Part of a small language model's weights.
Size: 15 layers, width 256, 3 heads of 64, MLP 1024 SwiGLU, vocabulary 512, 15M parameters.
Architecture: RMSNorm before each block, no biases in attention or MLP, normalized queries and keys.
Training: a variant of Muon for these matrices, 13418 steps.
Each number is 128 + 24 x the weight over its row's rms, rounded and kept within 0 to 255. Layers, rows and columns count from 0. Numbers have three digits each. The size before them is the row's rms in percent of the matrix's.

# down: layer 8 MLP down (transposed), 1024x256, rms 0.0478, rows 531-597, columns 128-191
# gate: layer 8 MLP gate, 1024x256, rms 0.0491, rows 532-598, columns 128-191
# up: layer 8 MLP up, 1024x256, rms 0.0465, rows 532-597, columns 128-191
down531 092:099138114118164145110155095154157158147106141106109133104122110114115145134098158113132139162147158149126093165088109168088124066086091156125144130170147120148129109091123120135114112110141136
gate532 110:106095142172095130084102144105128140095095120091090127148142128109105101165150110109115099155109127135092143084127096162142164134116115115125115080105122115090127162147106138112138168111144140
up532 118:187114084134126106137146109126115149148143134097135106149124132103134158122088161124185124110176076120118133139097149143098108086128134108121163106111136111105132126154125112115094129114128115
down532 118:143147132156135170117136112143093110163157131128117133136124114107120154138122155135134122127108180136150142153116134144133116110147098116133156137137115143149117093130171143148144159135152146
gate533 100:178160087120150117165083172118132126132123118108112130164149153121139133104139126113130118131134175136141165115105127113103143122174119111150165174092116151079154118084133171165125145122150091
up533 095:163077123117168124103114148160116118156107137105073113118167127098100133136164152084151138133097126121119165152148144109172079103164120136143122138107135159149154119155151144123157138135129164
down533 093:090141144093120125143147122129119143159129075148119158109126135090134136105180113143094118116140108128096103124138140113131163167145123141134081100104109124134076140185143156142131096101085160
gate534 093:131116125119123119132089108114117122150110192106145115149122108121171082099102147137152136088132110125109121131090116146182111114107106100094136087138108121118101162115179133144100129063160119
up534 090:095106161101145140086156095111133125150153119126122107123126118124094128148097130096150145147146125120111107147116133135139127157127070147138107046112101075138133149135096107134102144165135136
down534 096:113136106140088127137141105124129115163104068134114134108094169131109152145169126136117148118121116101138150134147148134122122096112124123170174138131126136123138103129069155134139152149101143
gate535 097:171134153113142147091164123100106159098104138133169123157099103122138102100131143141101145137106138148155109107101147183135090162122137123138111167132105139151109141137145129130149151102109122
up535 100:099124110134103138156116105085107168160110144126126131165061178118165157112170122143128117161117146121146101139150109084162078129131139100147094144137130112157111142132132109121138132136188072
down535 103:068107146152108096174125154077091154140156132149112156166077117141139166136126139133140133164137149116181124129108115129137139147143152148134087105122131166145138087135119127120159130156167124
gate536 112:135132139126112116082119146061113144109106123097135113133143128096102092138165151146123165110102070090095084151136126110147114088117099112092117125157107138112130104134099098080072083157087132
up536 121:149147135138121129082114112138136085120110153137086112131124102130126093132108109117170122129156158096161132173178103132128162144154153138115148094089138120097165111126173153155151101159170116
down536 115:157163136099158158110140136119119122137111148142134114123138142145140135105084158130142084145130167114092141147133159125114125142127100110129164108131178170104125176159130152168135096120162110
gate537 101:145129104143140116129108138133077076068118115083121144107153127134090131153144147086185139107164188117115131123169087099147124128129143181144124074141093112129140131137122123151169103110095145
up537 103:158145149157083112120145142123098132120115134125139114114136162146181117137123118142102141128148117111134105097135129146091117113130116103145127153124135148128121109127143143128104125160109098
down537 097:161116163115098104116152127168120129177117121138159099175095122104180110153109134103118128114091082149175091080107110131135073145137130119123148152106148151153138116154088155122154092175132104
gate538 099:095114131100167127116143144138099142133147057125122151143139159167114090104151130145163119108136155163111157127145165075077155077119120112080105117095156162123121165130143149127107127122129138
up538 092:117151146144170121162152127179122150141116092140098145133139146162078148138125138141119154111130167122113149129127149134117136094113149137148115182139140130106118141144112155085151120161150126
down538 092:168122145105143158108173147135129120130151101130152098116088091151131160105157133150107131138124167117161123125124136094145127112100085133097116106145125130173125119132130096100096120113144155
gate539 099:205151122136121116109111136089129130124135164144136139121140104132128142130147075137146148141107126132111132104141136135150115079102151087143144170181153171115150130074099115149139116123139173
up539 106:163116120130150116083150115126117065148145167121111133128105114102113124133143143129096117115106141131132091120132119130137113101101138107109143126136143127114122174152128088126141134129104111
down539 106:173151111096115092114099130085077129149140107127096097150077086117110112107128168117149144147124143144107126105089145148139102084122169112144150142123158099106161144105077128089147138114150127
gate540 102:123152173129125139121151132109152108149129122115183105128155134163074148144138148107117126105131135111134180156090162121121107146097138143128099116132174134095151153140164115079153103149158169
up540 104:162162129144147193141131131147138107104125083122113127133132131128150140165141164156102148113112098097117097155112111201148124201078165135135165158148124124152121113151152121156133112131113131
down540 103:115121124151142173151123129082166098084146138171155142190109105108127131150151205119167131117129128067084118112155122133171095124142139107079119148096160132103130128120117103133133118111136137
gate541 098:141112105139103126121081153118102120109168102122113117127124118103134130146127120089183155099097134168101145097134137112143147145113111129118150105140148122088156074128135121144147132146155127
up541 092:144131100129110141132117103134152150122117152140122118142137122095132135127108141081170145144096128156128135110144183097153140114127118147064121154146177159149130152086184068129157149149174122
down541 102:098110156123156156123142099117161109133100170113123123155126133166117164087143120120048150174118103135165176149134125116115146121165137153166147112115115142163163147129135118149102142143141117
gate542 103:161111102103140131096123138122113156085131138071135104083118136146133106139120130121135143127114135137170122140126060127112127137141150123099120147123155106139147103127088153186175127164131105
up542 098:123136118153117100137093173128112102123128119096147128108095112138112121132106096104146159102110116110109127143141125126137123109153149116092152089158133162096105126124116099143099131103123156
down542 095:162104131129096115142131108125114114096145161109119134112155153139154134106117111107119097143139122134188159154128121144096064112091131136101095123075152144173133113080120100102137101132118141
gate543 100:127120144146114148092137157146183130106151163136116146142127181131125120109145086117109149130142120134127097144159151163156147170126118111102167151104127141125102155102104147101099087161133114
up543 101:142122138090114125133129120151101132107150138137052150112105155102141119184095175114077116162107160103120143097150135115103109121129085132137118121117151152084134104159131122150144161121137135
down543 094:132107094098156114109132084133107094110129129158129113139109180135140127123162144113126158136153112136141097168117131138134092148129114128128128119162121117133145132108119124142115092084151099
gate544 101:149108138118139122129133085084108134116103111176144142111142155122122136102128139146127144096141105148129167155113129079140136116128153103124122122151150132100128116126119113101122137094178115
up544 105:129112167143153130125113156096118131143163135099116123113094142160096124116149131116167128138133143117123145180137138095134125167122133167080134130085165090108134148095133094137149146158147134
down544 104:141122157146132114122139125150113120142130096097129111131123174099103143120135106121154149133141124172137181152138147140131139138142124131099137130097107100098129122112173112090133110160161100
gate545 099:098122118101096098122092097156105154115118134127112121092135160128144167142135108138158138095151126104118153128161153152127146124109122136146116084117121123110134156139126071132080141118115138
up545 099:163119127154114131093126183151109123155105161099137100126084121140139114132145125150116156138108109112164084143161129112100112118104105145104128123169118103124117129167149111113126112127150132
down545 104:131098139176151093101142182161079131170124161150152149147150148146130123182133146104140173125130119128157084123161146134112101126115132112115166134133134128143135134152133152109108103119143113
gate546 095:129108112109154116130118165128166164158110141107100128130143131103104144168186151147121110126159159086152109168130127131108161143145151119122131103119122127135104127132121109134108099115129118
up546 092:139150141121139119098128128142138156097142165157124120088143144101166125127140090148111139140134141147096115129107094153067107123118114143188121149156091107145175161134114136144112149119096134
down546 093:171143150119153088123103106126099164141155114107136115136144153162127096096160114140158117128131129112155148136132154114125090114179163151102156123105127134183148148106222111108156135109139109
gate547 092:145131137130110119163120127123111092124149127121110128166143136125133122166116128174136148105117124116132123136123110114136149092107156140163121144129107139133104164123168108099056113118143151
up547 094:111131106144163160111136154101133116134097156113079151119126132099129160145166091086143121146157126116122127107104128103104153152135131117138161115146169133117114086143109161141131111162095135
down547 097:164125138127077142126140154191148114161151144140118154208092164146134161123093112151115153141116097146132085147142101173121169129145142112119148120160116104097096123088132122083132120142156121
gate548 098:159130134136110138139103122133129141117082162102125100115102123077151153143172153111135145144101106170104138072102132126164113145129110136123087115096097144124156090107153131119125150163126137
up548 103:121149177130145168162113150106119143144108113113074074187132116153120150064131097112153112143109114108104142108118146148136125098150170177155152180158138135115155163167108128103142119096131154
down548 105:140143152135122128159105139126143131144115125152070089145124167127103131126132101136158118090132120109123149154102121136096163140182119156150133143144110100147117136127135141119107194132118131
gate549 095:116171172133113163131125107142122113124134100105151136164136162133151122111120111139173169163129109119124107158144086173118114131118113078148135167151145124124173160112150145116126127157114095
up549 094:125149144087139136126139142109133121127136104146122124141139110122179131124151134114122158143154111123125141127108124133169103097145104151108116107110130119155142098127157211158134160154116125
down549 091:123119119164132151134146148150103171173139153102114179124150119135109064135100081133123144112142123103105118125121130132083134149089145128137176152124089134118125126129131090103118142111145166
gate550 099:137177149137141141076082115081091087112154110140116157110179131167124096155153120132123137160134120135129149103119125141137134105103130161081171170137122123138128104121067099119086124110161149
up550 093:136156104134131147163108143147119116109137159152142123120140175174156136157078109079147140108101144105163157122157134161134155116121134118116132124130130106157135140122127177121121143105159112
down550 098:093163105129108096139128105140140176129071112097168155117082152135142151112109108142097098122109162124095096139156133117123123162144182103149099086145146148127141146166166161142145147134114108
gate551 109:102156108132128122159077125136140109127133115101099119142172165108109131077128115096102168139108154132143137115184117132093125163112161121127128100124179121129136110087073118135151115089132162
up551 109:121109140157141179094142079123134150108151123163110151129129144129148125091140118136187134138124121113124151127105144143084124151169117159082187131135138134104136144163150129104067137156114068
down551 112:086149124130079153098123078125098163141114158127114141152109165122147149093132164122153169140113093085176130139169114091118127096132146156131141098102146126144141129105133132141104110158094102
gate552 096:118099115147160141143152108142117126099132152124090102144107123122109127094134148166161120142119155079127104166193150151150098133114137125154116173130138131114130159160150143127093116144135112
up552 095:079090127172135105118138143118174124133108088115099136104110113112149099097139122134147103152113148094109116143127103136070094169118095090142129132106142111111139136130081133146101145091118112
down552 091:150104116111136143111112112109093121085125135088129126093111169120123141096149141154121136135101154096019115158125153127081106169136139144111116139138134118132140147102110129090153136119128105
gate553 092:124148121152110133085170122140144088114125062151155187117147150133176130141162129069134125147112082125127147148107125151116115114107108171131147078126152134066148189154086145111125119119143135
up553 093:110139125119141090136137143149196055102111094195126118122117147157139139130115138130156136133128109120093150125136116137096131162138152118124139145094097117122135145150104154177126168089138162
down553 093:119150132125144105159099111111166150123125131157125146082109132134094155131110144135130106102125151138167174105136156100170125145114106091094139159125103155135164110182155138100087085132124104
gate554 105:141102124137161101175104147138166116127165142092184166151145121094144112099116147145094135132148140134090136094110113142110103101111090141112137108138119112177132136109128140110096122132104085
up554 103:122140137139153124092126166109102129140111143157123123165152119155176135135171151105135118124089148086132108104143130134119081142151173128158146116156135119099139133104106117115140134120080112
down554 104:137125131110160131129114112108136134128150176124148118112174132147138155156122122145060136129096144149150114087140133148130103093145115147150138141135119150119154110094143129151118178132144138
gate555 111:143107144119128098182115124135159097174092112155072150105144108130114154110122123090112158107070128123136127102157117117131124156166143125109112159122130115121126144136100107161143126104118159
up555 106:093111155134148084139184147120114154114113146160122141156097107114158124140125140117148143122170129140171106136134106116115134095112100112156109130078094142110137100117139135121169082101101114
down555 108:119112139116091091205142162100139118122115115126166159119144128143118138131146158100128088075154133160186123143103152106117129121141120156161117119137121115112093100071145055101094111076129164
gate556 108:147161125127131091166119175085137130104138124103081162163112146095133121136126143147097139093130120116098143112108083136104127116103152150175140117095180147100125121160133151141131137104134191
up556 107:160130134094109129109104145154116144107125104132094130114130149161109144150152158092153107081102119167155142119151156145098147144128158126090157144116085093109113131165117150088149124168124141
down556 111:116108089098105125160091135108087106144101125147081119125125114148119137146119160121142133146193084140101107145086111102109098117136112130112134149119140160141112146145170098099102110106110130
gate557 102:193119164099106122148101134091127123116149078101089199126116130160167138104107166113108148083155123112097137164093084104143106148090118164120079133086124120108131090125144162178104124146151116
up557 101:112133119055139140131116175117091156122127125178139129148137125117194128132134136127098128125158148155119123128102133105130151070100162125153155117122127111108101110137106141115135148164076116
down557 097:099135150096092140160163130149155135133131110106124107134137122108130161200078128089145148119136076103130130101126101140132149156172130135144095116183083129119087132112109132150105147143125147
gate558 092:143092188117138163073141143132092171117149120093127148146112096175074144095115158137108161157138122132119145160153142120151076117118148133083106142077069124158122145183134121119072149115135129
up558 089:104144075112121111131081164125130146151138148137135156161141165137187152129141100148170124116130141136106110125130149123121154148124122097163085116125169093142108104121121131144169126128113185
down558 103:112055098110121150114077095127125105118154129118159205142140107132135128093119121139131144133157089126151130160153138139173135121136130105094073129114096089152129115121144134135118110140097145
gate559 096:165127122174072158120096149135116112104160149130149105133111127091144116146137127148133145125101137150087143164168134103123144137124122096075134151089144103141107111136167140148131119144055124
up559 094:149118148140141121124128159167132159112112113118168144104108142149168093100122110103126109141101107133062156140112146173118130131130123143105150153108175115140146120156124156177123092119147141
down559 096:091105103131159162137085121167132132129122112104091155090107136113108124160101093104135126130177139138173129104126145120125142150116110124110099140117150090124100137123164155159129128130113141
gate560 099:149113075152103138130115129163130115152130148113151144145132168093093122128058127116105122137114146184143155142133110082109149093089056101171095107124163109143083160093142111125151134135094157
up560 101:162139120133137146112131113119124145126101091144161121109155126157213138148095123091142141137116128135131111118178142143075184119133109098147141136170111137104129158134115139139165135139163161
down560 098:163119120127096113117139132152100127110129109109149119135102143150110125159161118133118138104118132110134097112137123107134132146130110129104134125132149188175139151120115204140179094139141069
gate561 096:131111133141176111155140106155059083124144187139127159140104168096122108152143107118084111131132113146113121124118136091164126149105167139141135141143145097103099102116127148155145179127151179
up561 096:127088121159169092129144111135066110130108113113105150133111123145156124139162159133122112141106146126143159166133121108145162128161137072153143114135157136086134141122166091148169094158086140
down561 096:122146134100131141146098153139164093140138131131158096154144098139132169137113147110151150111121112140149093176113099166124135100150112156188089143164140114089155136090182100139075090140070107
gate562 103:110158125168137106098146082142086136131109132104145157094176146124107160137122089120136135159107113109120114094147112144163114153126158121085110111141138157127119120106106125157135140130106130
up562 106:134151127132127153151120103145145144128152138149135145108143130110163122125149116144118126098090099183118126139138142075128140183093123132114116127168117145129145083069139128143125101104098147
down562 108:138115096159126146091146108158171129114134167137135157117090105151166083122157096157127126131124136111136134168114123097150079106109117167119124141119160133115163114098125147140123132105113156
gate563 098:114105098145164121150145087161119118111134133117141102159127134197152147128136159167145135072127105149089117120132116145159117162119117121121101142156150122116161085188121117118104170133133158
up563 088:138090130098104136134081138153150157142165147125153141095084147115111150124154139201113115146122126165125129107102160120103144090148133112145125126154130097173112125094155113140136127098144124
down563 093:127168142178112131145140111120142143102118132112174113138139111168129162132097123126124124118108118124071106125158108164135114149110118104112106147162126115142140097168085120115123142109134142
gate564 110:126122127152098142095134114132139169128123140055156147114154102090176166121157118090116122127100121114173120114148111120095102139109140109120120123124165121117112095114146071113148139115084126
up564 106:097144081150141147121141072125088144121143099137133164144108132116132081133092122110091115106126096097114136138138123132135119137148102112109104148111106157087123123122141124117118090110121163
down564 098:165136125121092191118121086134099111122119097099107159124149086085141158134149170089118123131159107134087163115148139117173111159117155144139129120144115147121081108115139106134149156108113114
gate565 108:183094080108161112137117171142113124150085108122141175142144137111144163130154129069110082097112140118145101111123105118083129157102092123136112141143165095143141120117145137093128121113134158
up565 104:100102138092116118117142186144120096150112138099126153132170093139092124097128147098102091110118137142144095112114126166130103112166171134115090130156158132125163108150071135091129171133176130
down565 100:113121133099100119143117092125138100101113107154125106110129157132105102132101116142131125091133115155120139130145135121112114088176112108136168086155134162140134119148127161106107133091146135
gate566 092:135127127120157109152156198145121165149124118121071134112115175128130146130162135144154099155130134127164136100113153140115088149118066103110094122128115136100107114108121151136115153118174118
up566 088:128147140141118132131147126132122100121138116106137146136102143177165109148065140137112151112176171121106153167155130142134089086155152139104104090126119118144162122122125180096118160132148125
down566 092:133126151136106109132075119124167066095112128150190140158151096099118154142114110114130169111120177131113146147132122138144154068103125119134152130130170134136156158071161117126154093111091149
gate567 100:120099138158162119139125128098118129147153165134106154136120096140118114158134092191157141080111119153075185104115113155131139129145129149109077152127133133165119150131121085131116162123104152
up567 100:135107141163127146120058147088158104122135128086068109077105130136126091157120108155145108197133156108136141079126124112149121144129155164106118154138086114080142094149118148115139069088161118
down567 108:131113115154130133138128147101092133129157128083105159064098126176190152129081146135131128196147139094198146111114138098143105123172158156124154170143123090137113115196138147130097130103155147
gate568 097:120076117109085164101121175170102102118174122140107115115132110146127150096131136101155125113144184108131113140146125104164087133118111112121139134103109128127096168111122106112124111152153164
up568 102:124129151130102182122113077091120140155129130142108092139128101093135120100124162125129129106120101132145150100116140096127144120094124112106110140116101157156134135110150093117113117127108126
down568 099:121143112150085135075137129124168103141160096121079140159160139091133097118134161082124125105120136133099127117129114179143169129097164052112106154159076159139117120127130120123086121137110141
gate569 112:146150100129138089149124143132123100156121179153137105126122113095114130105133108128097168088134132126108157130119101114155107102132143136120117101145121132174108114116156122150163138112160141
up569 106:140159159085162106178124160137159101139119123157118146119134063169189127134128139104111126136149175127143142169120126137125155214130143116132149122103133151150178121113148176096127109146118120
down569 100:145089139155109106110146115158098142104143142170132126081095153132089136129161140103161150138137090145121124133124134094163131149188105157096144141125153141123113130121131102132152140124139135
gate570 088:121149115131121128071102101162097116125142123123109142121121135088133141088151118138100087111114120127131100133152116156160155109105159146133139112119119086124154134136146146117114155107102141
up570 086:125136125156147150141098089163142133132110146109117127145182133126119144128089125115150162125106136107110168101098139138069122117148111127134131120158181141159079051133164159086121096128106128
down570 085:085129116099140115121122125136154116097087113170119164136118123147131121103137138152129095093148126102134070137190112135140178106102152162143090111100106112130155121125113140166095155138126121
gate571 098:132101118117118148119090096121143111119092103172146119088108132137121096148123145106136105151116141096118123144119101073126180108131147135122128123169177096106127142130144146098108132140072169
up571 094:151113142133114111106128135171121133115135119091133155161100160169141164150090161148117095141179118119115136119133138128143115151125123153176077151138134119138117106092132140151088147122125111
down571 095:127138094178100128139137110098095159138093105130159114108137130118151160146121149105121068144122115089101134133145145105119174124108133117151103121139153152142117144125149109118125112123102141
gate572 090:117140117102107135129088148151136138077137127155116114137108153165147121152110141131088142049137139125088103126105135125144140082151120116157121131100165136134141111175158106136130133130107092
up572 092:131108137192095087130116171170103125138119116133128094151133109157113192155149134134138136156116118135104121149134146140168142130139151134121107152117128095128130098140123138152210103151139152
down572 088:179145131086185154069130117114163088118102123105132144141146159123121103144141125107140143153094115135177124132138103139114107142117126177112141139119125156107138138094129145101097129117144122
gate573 087:131136141192136126134117121139102104122173103106129151128166101106151137157104081120090122155137115156088143115124149108149101100106080117090135127150107104136100114134092158127147124118118107
up573 090:106099079152110129118130132178126067138083123108145106127115128127137151141111121130078146098126120141163148142111122152129176155136157150092081146152127129155129124125166138134186154105098135
down573 092:163136163118106111114134080158159102090156128113136110152119135122107107071112143139158154149145120125094153164149161127131105113135128083118143124135128145103145100136153127121093099113158128
gate574 101:146110126133166127101142108114142125108196111128086130159170143100166176108166137131130155136105133134120135154144122136165199161162138188107102151144089104104158181168126117143122143108102129
up574 100:120127149143134145144164129150152115177128075138129111134141080134139135134124180127168120110127150111132133121139125143127082091129119096176127173074134096100079127133143111134123119108146113
down574 096:126121128172138132167165092158112106194119125106113122075135094135077154149130112081155145159139134118132083122110100143093104143105099134099132160092153186159082131095118150148151148119144165
gate575 110:110162155111113142155112101135157149080091164109086153102145101126131118121120124160099134116142106171116146098138074115151209116143144113163154157120144152120127150098131128136079118157141125
up575 112:126123150101154121132164098134132165102113145090093117109117147108081154061149162160101065097089144166169108142100124107134157155137146112131133113151112184140132152111139080126113104149152162
down575 106:131139171119140155145145102131147110078121148128066101130085131126107119099157162140059124109118136168092152154134091117149132125108149127135113150145169121152171126098155111159140155174135107
gate576 098:081130167147150122117125125142092132128149114101093112173144113151101163113142110134151185147067127092124136141103077122119114156179146138108170122086135135153144094141092130148110148115129113
up576 101:161141111162114110116177101106099172097145105104190133128085140135134117126106122162115134143135166157087180131140097098121139117112146136115126167156140124124105170171143143147137109115090132
down576 103:142137086145128158112177142145067107144132104152114127164124078132149130145129131139124096125117168125121120095134143135115143126100143082134117135099165151107143098185118149082129111153116145
gate577 094:121101136109125110137095147119121131127133098107101167092155096109092153155154156147147119115093059114159166137100168153157116160125140108106133162182146154141117107167095135155165119117130131
up577 086:120140089151133185132148161109107127169125113143137125176148145099184148110132108135126128157087146119086144150099174093139098144124080145129157127099148099102117155120136084129116155159143182
down577 097:116149170147157136101097114112146075163142126124083137133157152152165189111127154136175110131094097122194146142116148123139150126141122106116111153144127146131149113115094132123204135094132140
gate578 095:131143109102120191161129127122092078093149135120160115155127116118100125126117105125137137115076119154126184093115144155155150161140153098142112114151121110141127114157135142165119087144088146
up578 096:122110125099130137109082153095141120128100136123090111121130113143163099160117120104108108160149143125130111163134130124119155125147112116167108166129093101115119129104188129133119169132126134
down578 095:111148089167125134090131114154178111151182165118103147136150144142130138126153138065078089095088119145110125139120155146160128152132100106110132126117138140104091120152118142138137170122100079
gate579 093:100140121139107096160148176180168116090095126131125109151120104116117184114154087158156116076118134118080123126141085153131138121157130153104130088095153159124077137103121108149163114159123138
up579 097:104110131134128146117121124116100147167129160165118136100116074143110117140131121109149161187126109114103128126161122125148100166098111165166107094142095181120136141173112139123137136127161100
down579 094:156115159096104105149135094152157122157124150104152124134101092120153131106147097104131147148132129142116116111173107093112117122167107141112111135116110102118108155037199130102127116139140142
gate580 095:134130140129187121135107141154129134086126117125188108131104113086110129126135118117103151133078105107120150127142121133114067135131139149085104100119139127147084138140104132129099131126124130
up580 095:136136189170152108142128109111141124105110130119101105135125117079147133130130146162113083115101126156115102118142136140123078114163125125178112118120127195113127108135143151117166137114118111
down580 094:131145125141126128111116112101116140139125139141116095112123137124157157126127141169113083093149123113110099157133128129110089166141129123134113107080154167110170126139183104136138124145116149
gate581 103:146139129104148163112067065147122133136123151136114169139161133127102137123121108130146112111181121107078098129106108145112158111137152151087179132086147174155118131117152101094138143132112109
up581 105:148144076087130119155130147154167134143132139115130171155174169122108122132094139111149095128115125139109112099117157093145091129144144145141180166114120135107109109136113188120119091131094172
down581 103:109107101131118124150124160124094127139128129113137142102111161118146129127098179116063136121165123149141141133113154130158126098143106109140164147171096113138131116095107126112149125100107143
gate582 098:145141128159125131156127085133118132130130182151111114175110124094070113149158167131143184100113155163135108126096126114129120106088158126116098119115145155136121152124094130121075130153128135
up582 102:125128137140123091146129135194126148135122119107125127082115152128154105139106183102106106098169136109175102110143149113120103115121094128108147146099057111138107122150139122095157101155134153
down582 099:108156092127132089127146129153109125150179143157130165104092105107140124133076118154119106105150131105183113093142107150118086121123126130128123080136094112142116118155122157145145112144153135
gate583 106:154114132154151111089115081151124131115114156132134172119127126128140104106138074141142154121104107148159143121139112123103109113132111133133154146140102129170128164142111107148085097093089129
up583 111:139123129154087118113147154177122119097091165149100114118121100136148118151124141113130125139173146123106114158110094124116197105124146131136129137133088110164149131137116127136149151139117128
down583 109:117120127140115137149141165187068102120097120137135124150106113145121103142120148151132096089130136148116141136097079113070144104153123134153119140147146132140174103137147130139148154105183123
gate584 101:080109136179131154065133141109145155146145161109131143144112115121119103139125131088128150129073134099100127157115151150131133082148137132123137140131116149121140126143109134149124154077162142
up584 097:104119114141110120121135126141135163163139146170142119157166139095124095134185130106105115132101137140076146127120102116107096097141168163127121153077153097144104086170127120141099125122105122
down584 099:170171081087149122137128120176117111141117126114114142148113167126124112148124103162128124107139148155166132135133119102122078092116140180112110128122144117132116103149096129129131128158109079
gate585 098:154108123108144184145102121115153096153121135113099120109147152147157159107175082178132148095102154100117100180145118100090105127105115067115124175147149113148109148104136094146134089118122152
up585 100:143134111145141089130121156105125112153102148156135134157095122086144131169106123150122110112152177140126072153154153148110134180077103128113144106125134144133113128125149159129113128135158149
down585 104:132145118140133112135091187146158096165088124135138124158130140138158125159137121143085095126120169163130097140111118129113109139111157095134142095150143131142091137113118121123086113126145188
gate586 103:138142122114106139172113146177115128092108130131118126091125129128138067109120134130151135092150147109109137119141144127108169180130124117096118121121108123140109134121119171078136123114146127
up586 107:135132169129128126151127085071138102125141119135123136099132127126118091167128159122126085126131133152145122101089074166159148116167180094162141168102112102119124137120141127146102135115146098
down586 108:126134156162106112137135150098110116146157087140141086138146130159119115123144113079103122077136153118115131166136112132113146127185136138151167164120138090134107171126129122191138119098143108
gate587 102:177117125123121156122115092086071139109139153083101178152141144141151137140134099104077145119168142136154141164153108129146132133166145150137127136137118120164094131045139138178153163113108143
up587 108:103073122125134093128128070126107153108119105101110129136130107135119117170136074128100145150139110164115107149151110166098118096099133139088135186135105128121115128136125107108167137155101129
down587 109:139085108112096109104105132143131153122075092088136119119144102128075142128132092123118139117160106118110123175152100112120117133125116121117124148082114109135099126161136128108158173136106119
gate588 099:169134106122136095111151117133157128091111146104137072135170109122160140123112136093110143115085130105118090157109137113122103152151142110121124141122129136112140133085129144092131110131116084
up588 095:148119101124099109151115070136108113121128104142135126119093150143153142172108131174151083103160140172123147133179114134131130152128130139136153099098137115099112115078152120121161133105170123
down588 099:100082153139148116148121143141110111108159122127087068165145147179114148145176127176123161134117124119119101142133149163104147165135117119114147127140158115131147121105165150157124122141126130
gate589 102:127139127127139168129137129107104137095137142126089149123137116136120111126158095150111137141129097157144111113139104104123105135104148129094117125116099122141121146096062172153095088142128143
up589 103:119129160135154142062146179132115155099143130185124115122063116127116099143144147166104120168143128110114074142155134116166142118126169112124125084139117116103126120107093112142135097147090129
down589 099:137106143152103144112132153161114100105116094135155098155117165104151102117111112178116150146114133160153141114138119128119134083127160107151122106124144112111152131115153096142176131166134115
gate590 098:087133134145105155146126127123125147134131109120131152145136095162100120168169108087119128092175131131106161112156141117122089195131139153102159130157166136127164125099078139089138084147139165
up590 095:139115140091118131108144140147168062125132152094157103179100131133141110153136091093122127164115149133131136090147115147050166119134134107137115136151091133120135107160139125143157129097127109
down590 093:124163114144139105137142102119166115148099103114167186133098115090163111114109144160084109134097094130128138112139137159168181131104134112158091142099103152127126155149136126136159165165123141
gate591 111:137119127131148130086107130112131102118153158136093127139172116125107139122171152116141108130152159160085156141099101128127138092104085125111134145108134112126089103150144138109161142090122110
up591 110:162154138126089170129140157113116129122141069134145108181129173097103147142106145133174104132117149140155123169095173118127119102116074072110176156103131164145149209125094113133125129137112129
down591 102:175149129148119132114147155156131120130160115121148056188080111107110133140119180151114103119099144187161120145105098135129087113144145125113153133118094151106146157065144115097129136120090130
gate592 097:148113119087125108102111136104140155177125149112136086132166145126141124122170120113090144141150157139094175157163101128156113131082107117112128128164170140139101106142135102078115110162125129
up592 100:135110146110132164126117126110114147127107149118130121125109128117165168135130122119102118080101142127091143150161116127116079107123106110090123138082119156150136124103079136113085147137158104
down592 092:100132152107134084133089149098128152113167114156080178097156137134134123138150117143120124080154153144129111100128127128144092127085108090121091118152119142138141094113141145126128143170169119
gate593 109:134098093127134110110123169143162135152100126123116116128150125132107118145132147122091151088139116139130122135139079080112119140117104118125167066159111182138095151131129099145153136114134154
up593 107:045147122125130155148088137101122160139139057096164117131106128127123138158174182097126123112164143099169127104130182126126139133150129138125105120128151151102158108117198158125148146137133158
down593 102:098122065143139093120151122130140134124087177125093159144118164157096096116160143139148090140149152112126061136129150142139154145096118139102134122150120134163097159157127123122142103112142140
gate594 091:147160131114093101133108129087128110150086131099092075166142128134138120147111133151148128131139154125152145127127110089107075158125117117100119091141176121145097149158154159130075135171139143
up594 089:144124128066101103149130154131179131101098111094134129142147161109099136133158106125141129116105120118123166090159112119092172192106154160081135151157182154125104151130116156126138118167150126
down594 089:135139118074125129126136127112120129153124103125116119148175131147109146164159109114087118156104109155158124122165127133126094130139128119133126111124162111146100131119132147121170118181140158
gate595 096:138119084094113143111092150161161075102103157116144104120117137129129162138115133105104108133121124145124132101146160143107166138110117127124076155145153153102094142112150135118105120085142181
up595 096:095128096116115136088131159151148107058091139141098121126155146133089115130080152136142119140142136090116140134169142140102142152104123135162122091105130145164116139128172096122097192101133119
down595 100:114139095108129084117133128149115107123111129121120073095164163122107121127162132167149123124107135109130117150125115133083138150120116116095101128123111162132161179098129125113089152088152141
gate596 101:066109083146069126150080124126123147126112134152094123138127107074168107168128146091176155105117112153117150082121117136132126090123118118124151122138135162150145153084204108117157132138150122
up596 097:151093123101105143131147124144129119136099140135116157157130158150152180106125177118101118132147104122156154123141099135088171088108088106105121139115134111160153109066100089115101145134119104
down596 101:174119099101137133103127086112154136112117097157114112148189133152131136112124144138085107105126138111172121120137134142073121102153158159158094125136125119098120117120130148139131119148128105
gate597 112:130119109134138147109125131143123115092117136119166158117125142055109130127147138127124125112153145127162171117139141152143111132131153106078169097096188152146132129113102128131152099141111173
up597 119:087101124161138160174136114139120170148139159160141153117128147175066105125116131141189149134124118123114161112093161121105123133074107176149143123137136138122129135115119109120107126139166107
down597 104:124141108122110143158123153049131121111138121140149108130119140137102146136095109139171097121128108139117092130094101087162134122164146130130127084194107095072103134139102110141141144098143137
gate598 098:065124166138131161131123131139127129135098122126116127122139123148128113099135132128115086076120131133101096116107162166124123080139068109092110148149141175103094149108136124143099173161096115